config.toml
n_head = 3
n_kv_head = 3
norm = "layernorm"
norm_eps = 1e-05
positions = "learned"
attn_scale = 0.125
init = "uniform"
init_std_qkv = 0.0384
lr = 0.00447
lr_head = 0.00754
decay_shape = "linear"
final_lr_fraction = 0.0
doc_mask = false
train_tokens = 110700000
dataset = "wikipedia_en"
Each number is 128 + 32 x the weight over the matrix's rms, rounded and kept within 0 to 255. Layers, rows and columns count from 0. Numbers have three digits each.

# layer 7 MLP up, 768x192, rms 0.123, rows 213-280, columns 0-95
157160119141172104127142113122124161128141098116160103051114130161136159114119032080084102059119106165045181120125185133101150160122161122151114076134047164143134189068170134175068098160156157123139132146130141072171019112152115120163101154104049181122107134109153150101095086178130137120
024171114062130121091145186183146189144152123152125159114192075189107079112134149132105113051128143156126062183099142145108085163142180136088119107162156131199113138155121110110104085113132172103099039122108104149086085083108154095113178093121068230086153127080136137131144172173138156136
097098176159139142175130117123108059162155124095083123154064123131123119124147163126130106155076097129101143060125151129081102106131158197167142079169142108114158070099149102132158104074148102077225049175143122105174155108097091081144099099103216096091140122155130116132175121161149197212
087071138107155158105185133113105167143160091128144146103117115122150135150128151080157130159166178150157096075124114061076153139119105149156109110110125123119141129175182142140144162085159111087164119131109108155122108133132065145154104112123125165113047115155099146159150135081144103183
144113144129173142080090143158099117130120126185112101120141140106114111139112066156076131114053207104116114114108189107131113155083159148069085081151173122158117151168170072103153092124090178081200162178104124109118146072116131128065084159144113148080158119069118129101174143097136133144
102125042148108177124126119134103078116098104154148171148131164125072101082137072162130171137147104196143078054185138159112198141106160131077140046128127066133140175139135147119106134185069134139136167160125139161154133103138142119200148125108165137107125112145107094141155122139103108124
158188119148140152115102157169104104110121090155091083112132112108128164138135148143082143114133201089128146143100107185116092167140108154162066174144113074177071116140111107044148125105084140110108101147126130144186101144208155099139152165157129162113099125107153139153135146100092098106
175131099140119118111126119140134118143070114135140103129137191138101104084113088165122116126096135177155149121152135084055089139158127068127104156182155146140112047137109123182173126160101170084139120106147128142126117161136149180093109077145105077117136173128133107149140160141128160131
107111166082151067162124178144141101160139097146098107121066122082134158155118092120135149031143102133165095191080193107163110148171129167203144142160138072118139183087147100110155106147119115151182174103185103160097089129093129118127108136075168092118090119182114202068113138082126061122
129116036095125177127085193145047099156119106183159131088166129175106109065126132111128107163167130070203110120220129129103117169209131215075168163157159119081150132125104142123141175111048098093107125147108131055221131128079112148123208152113087126155156151159136125164142173117128158135
158147135098126134058192130098124108106181142142154130227125157101111141091159108117143107149105054106152109113140047110185083137133122098137086071149076076146089143112127100141059126101119104161114150121124105142198131140160163182082169129117130107130100091200123083121131122077147106119
059147127125133122128086132125115142112061101142187086142123199168100154106151112137131132077123126147173085091154143176126119187151191073150147131137134134175068101134111163165145148133107095083092163165136090117051092125119121117145118135060139148143153160087144066139105136115114146168
150152122091210139127103107124107135104140164153142099121149154050116194158075209128157096116079110152162101146100168152120162082084119091090062111189166169124141108110111082091130184111136137129113147118113152111093147106131114084180117055124110124155120138112106140110109156163179112147
093094099161131127121090100116077117104144137121145154068104128096104154148112092115122108114103071140137150050114125195149129144124075173137165170109144103133145149045079107138103123136201154114093127122093168118147134167109180106142115164135168129193169150144147138154113129131162179109
138146143124104124122117091098134121023184106141103120158151126066065083168144078058130131141167118086148120057171068124081150080154165096153103132113170123139128017170112095099125152138141124144108143086096148106156158115093136185153097119169092099176119105142145121073140129168136151219
087116144163164134109067094098117110143138089120115115128141128136156140129094148153118139123140130176125148150147087152104066162180088075143150139181119162141117158208173132151071108154134154074089114097130130147122127116122123137112173131150123153096106129100084128205177068103116106105
158124141090108112126142084102136101118201058129116130146117187125141114169159133131083181138144143161120131135114112115112153160151128155121091097130145129103147098138142159128123166100106103209099113155142089198166118087161158133181177151091149113174121114140197173174104103101140141108
112148064092120098138069143153167094091166142047130114171053109114100115125100140108159091143133205125116126145061197125136125132141178132200117119114093099160087163074128123173163095071064112128126120170093121110118166089110140148197111119105144167108101105101119148136143148139093124116
146102134141175135094151118139159086095128210107120132132120119050135077122179127142119093142132200120118088076127089114099094146142103112144135082125099167116126112127068148165088137157155191135119114159113116207072169180138090065130076115086146142133134110134188160151189099035097111095
149110087091141166103148139167111137120166068131102147124121144130045127153154121163085154187097176155192113112115137162100149142096081166077129155156155154106151211141123079124108107105164073086145103115162149150123157097100124132099108116134134149171112091045091129144154081124171160086
179118131106187114098071134138086138071149197135153109128155164160095083135172154185146168094072107143155140087118114149173147157129097085128127157209116060174105173137121102176120099127114149115104072116098143164172094124105126107121092097117125151102135157110117083115080114053150072103
146169149060128132138136105177116091125116091126161095166112141122077138116181134146161121156090094137160107173161070146142121126070121112105201164091139094088157114123120105118187118147117131118146085156094088134160108101204154166174122128129133136093175122095142074156158109140136172131
102093133153119114123115108116102158111144104128101159114139154124137117105097146118107117157100090147105067126150132203149149152147160119118056137111148141095079116184139086137152150139151149145121140085151063158156103096145094111115103102208092147117044180093157178172130197122121169120
075123150140091158104086133157140115102161134184165110129104116073118128102105133090057107108137151144163144136121127119093073097076112076111129165101095147154172125134121166131128132176111111131192135125127118098157073124112094127155199127111142167196138168142077108090156109116104126129
086136161062120105107103123055128136130145143148154123134106099150172116114153077092076073154117093124109100125158090131111139166119158111109131086150098121162156140067126127171162111140137127094072105193115141075133151133133067113152208175155124161104187170128083156140113150068108087124
080139140170176100113081150185054128108148054100148110153136139093157118122114165126120120129155110096082100076112167119144148133153129148110148189102165127116166106107174154141134118046125130084138135136149103091128082099110155082099120150116160138137150141202109130148138118097127099174
117125133147157125177160126184143099083125151137141122183167135152126010208189140165122109102122161183138094194091131095160099136125123116139099101125121108155157167127119097121167184192121104070146122084114132171079154126143113114183166202118167125183128080107078156129085111068130166115
132114102195135146140141120112090117219107106137123136103107145133165122062165085089112081138115132101088137175171118111098097123185114062153153124199146090148147121159098064140102111147138186111160174109104130129069128134126180164081121132071143165151110144150153051111145093100134072148
127121118134152213099123152079055200175155122121139109105132085162114147157135108156123135186144118148151120064152072100158145085067090172106092100145115105118057158105130124141185148108179185151115132110129048110134115132125142151135124108188150103159152100160138100170128105096104052079
136140164140085134188175161101106117094115125161152071078127084095122104111111114138125133198089113107094106147111085128167149086055131089147110090078156122150130126136131111202111110149124178120092142147155121110113130206150120149113105075164127150109166142074100092092154118126139133122
122151161067174186142139147087041169163143113090159116111127133115062107153153085123159144116214087069132106133127147107120042105106144118080091120084082138085107107067101103164122144163114114139157160195028121166163139161068128133137154137124145122149109066136206139130141169122123182089
111144117132087137109147114170177161126235135144060122138109138091143116156118124163165119154120117154155091121102206141147118073176102128170154079163159121135151176168114083158057135129163101115116177130162109101136171133118122091162134159154162138103114141067105181130153139135129102103
131117100082066152132074189182169130150137110121118097154150150123167092126088129143156148161116131064117121143122142086146095119154111168096137096193136122107125118199127139100159180127117120123121131093136074126096088078163159098118178152096132091127112072096164161106067165073111166122
149123198065130111126060127093098117125144172082170124108106177130081121187170132141125109141086137152145161133162143167063079138150103094098102077141159092125089177167125108138056121156130121092131137144165122179125152144150157158109137145162087157111188138194121188099120065079146153090
169128182114114160131168121105163092106104155141112114156164121084112123174131103114131134125042152133138167089128088123127110091096121105104121130094136174159150123163158141176083131126118120163100155115190152099144099136107146192126164127175137141122075118096132134134124126153175157117
131132178092184141176115190096113115121162090116158129159124136129087121138126132120105145038158134135156062109072146146152165053143153115148130161153115120117062138096129174090159158123139124097172161093139105090102093129127119105194120159087132164085091083134128162116078136142134144103
085091164112114187111089064097119146141119179057120067135098114088088128085144109129128107131171199097102158090084147168137150152135119094052168139174119115154111099128096086084153138178107101191123169207168085118204140130192058088165099097171154179061147134181129093117145121138122113141
080065089045162070134138118147049135100148101093133080173132162170134130120132137139093126139174167167134090101124140201117079060081199099097113153106123120118145114211094078127163112134128062092183181169060164107183134145183118195103127121141152089175133087168144197115155131144113130213
123140147146101151108118153177110094099125140088107106147154133101126144172151156130145123060108096124103091171116159161159158197092182119150081141138159180151152164135113125114109128106118053152135078107125129138108133156098114101113107042134167148148149173131119135135148100088082127137
170189065165147143108068123191119148141112116136093114123100172082115114144072119123186241180128121142152093111102155062097127151140133141056085143181118134105154139122193164120191100166166152110152117115131060094142142121021134149166162133129143147139114100130087126064192216110174176137
099075115141118124151119122074111098161114171186083095124121081128121107145163163166158136085130091112120201146146110141143145162112135056121089152098142170163098119080166087119170163148106116145169127128127149146115093102151117141153145119152114104110179157095157125168114150076116121127
126150117132175117112164158129155103127133148151107119095122155131136133197114143117073123133145097124104146056184143092106126133101116172153142107130145159237128101178120087147149059072129108125140158130128122091086142142159124148114134096128092110098148149097130114091147109097135146148
123204119130175102179161113163133137130112115158160122154147168124172161199110223116123127104145113194126167060072100113099118157127140071120152148131109104116091153097140146120131175133145127104107124149102144178112116093135146111131135128103200141142103136116134147101140093154154140119
169119061077157091166126150135141084059086096068203110135064139154118129114147129149114112061117084131145093101166151107125110133164077140103090149149117115114113180096089125168137142129118147188141134118134094164094118114142145124141151095123132088073163134114034186144085152090072127173
132112138131180093120134143121129210147124162159143132101162206072164188127142120083090086161140112121082126151127131127163117115185130105109153146105097068134149112132103159147092129094198184127158134073167087153099144140157170123169156070108108119080128121114104107100043086090204117154
122131135182132155134076144157182117164166137096122131168181147127156169118141097158144112169142129136219154078188140088142091122114109121159141117175117106130093108181105182169145128094117144119148126124132175136082153174168131111142123126108154136113092122086139039116110159102142141197
094143081125131115142158181155154101118109157096145071135093132124100127130126142185190133140045079151136073092122107080174125118097081108147146137167100178111182114104103142143072109155140132095102116179117099134156145124124142100130175085113098140126101143142085069177157127129132113178
103112195119160134148128117177126155149144138080140123152109088159119120131173111108123151123110120137048115133122142160080135152086152144132118179123202085147118165107151111111134160117106123136107101144174099141156166136145113150107186126088100095150110152142185099136117134111124083129
178157136109138114115102096111167186106089124142125077177101072147137195113126173150102100071139093140135103146110179134140114173090165179101126147114116134125133149186138072139084154143138150073147100162067109194115115104141149109070114093173087096193125131136108096095142200093123123074
114153088136120081113150156047101085133131124200132132143109154110132118147126095175146098159106192097137138119170129148126143169198103137142087155194140136147108154145088055154123114145111151121150114134129139130136114113102123118142154131085137139095159098097145104080174070149103109094
143135124078195141174117166083148154101115145090111127125172117079134084099188171115050143123041183119149129148134112161152169120108150128124107125192148158171147155158045132156123183128141207140106113137121134168092083111147070140122088136166099155118070150091160115121178095094130161119
140097177125117102095089157059156169126081116102113141094175186096139151090134160126164206102172130091108148138173157115135105100179146116124196118141115170153106213154152130148116082152138205101103153143148140133147143132134135119142137076105113119153136123172108163156122153075210165147
139164223103097180096114189168083106108131138143125170122084146137165173138099113103112112186118077187151134112139171093053180160088133163103143191109157113148061119121109068181072103102104097077100096111124110148115108114158121131074134141122079131196071099169109106124133164113116126113
090149153048139138120082166117136086085188132133051142085079120056088097135103189166119165138163127065112146139091169137160095109124099146147135111075121090165153118182093132123151138110127099135175150126186100128130113145146115125164144174133089163100082132131103161104103158116168099092
119085105118156136145138174078102140146154094129146104135155141135116141176164144080127097099189093157104085091083142173084100156134049138102101146104133102143099157122124080155101179143096148146119121166120113165107173017127141139131145138184120100148152150139218158089136132142149117083
174139098147090128178136073144124110179133094118185107165142134147111133179090126112103134134094156130121089104146116101136107154115175046135148153152128105112137109155052165114107163086099178163141119154120111106133121136139157094125151193159171141134149143129128148094102181090110109111
055195081152228176143137194135164090152075162142153112079124097152031170176192128121061048081152116085112076104118096122114189119114117107071092093149091128103130127127111121194113127144141153150133111126124168198158107217111155131148067131176085127125106076111081143102156138143160100133
166093176161120180175119135107072086138179074118156151154121157128125174139107119159098147087091060170152175131158140161090170152196125092124140168141123062116098130173125181176120150100170178126108197143095128137137153104101177188125155092178113131095156073113165160090070107157083115153
114107103134158085125100187117136132128070123176091123128021138098171157181087106148137127119079149113125157096143199137162135182097115108157083101149086159115118188123117114148137195141097123160124112159101187092132145083153131174083137138132065129076140068101120160122168097123105123124
156095150132111146199090113091119099116161186113134095178078141109203159147133120156110097155155145174121091132127100175137081116157130141126085199132051148074175117143099093152087139130137114136096076124084134161115083174116110189131141068091123113107115137083121160084145125150151111124
177061141130168169133126116162080087144146178083082128149112151129116150142163055134022167124168132194132135072202129080091156111097141088136162096180160108060118113136157125164074047089122095121080215149140131109159121182169110097125091167133167084102107182195073095158135109125105122125
094097086092154218174143169127134127132096141130134091120143141097088116092194120119123084093085148091144139104152126157133119156071092168121170116101139096141143109126065135128131097129125129108135131134139096178153102150082096129132158133153124134146076148065163203093129123112194124153
097092080186212168151088144161118167132092135107137147106087085117150110114112111141105078145092105184127121165135147128120106085119175153070102075097162144075154131141141160092178159137142158134103127148155103127123193143130116132113127100098118093100188121168137149152144148073098153166
110156111173126171116118152129091129115181160102173106080156073141169172165183103059134185171121227157122176084130115119071109107168103119167139178101105133179092092138135168121120131184088110125113124143102142178118105117104120189092117114142100167114136097155133154106159130094159141121
082096153097105154164137187120088207126155139116102129074170127100156071093164183169146070124147147142165093117089144151087121133163138115093152133154122094068143127156151106076101154167090082103054085090216135129174115102099141139170164127094160125109172153113127106107204197098143098157
127149157112116163164128120137113125055078138112165110117097075116100131165104127142144112135166158160110148123148101123114097088091103117161127120118135172121130086158130114167159101182088151144130149142104111094091133080122062152127151151121137187126103181120110189142122105141132147121
207150153153143149143071125097067122113063122109133107131105139117160132101145117153161162127138149123112110113169073145137106211154122134149139048145165135151149107109158112130104089061138064104100158063105136140116141106124129037147116164124117119080165135130165158147151126110226139180
095135117126162102132103136133134182140126144169115129147158151159146119106132155076098136130130112106119139109087178133119127159089162131119121164119118116110122126202150119132141129112114122138131097111118103181181143146190127105152107124112168150103100104118140158127117135155148076092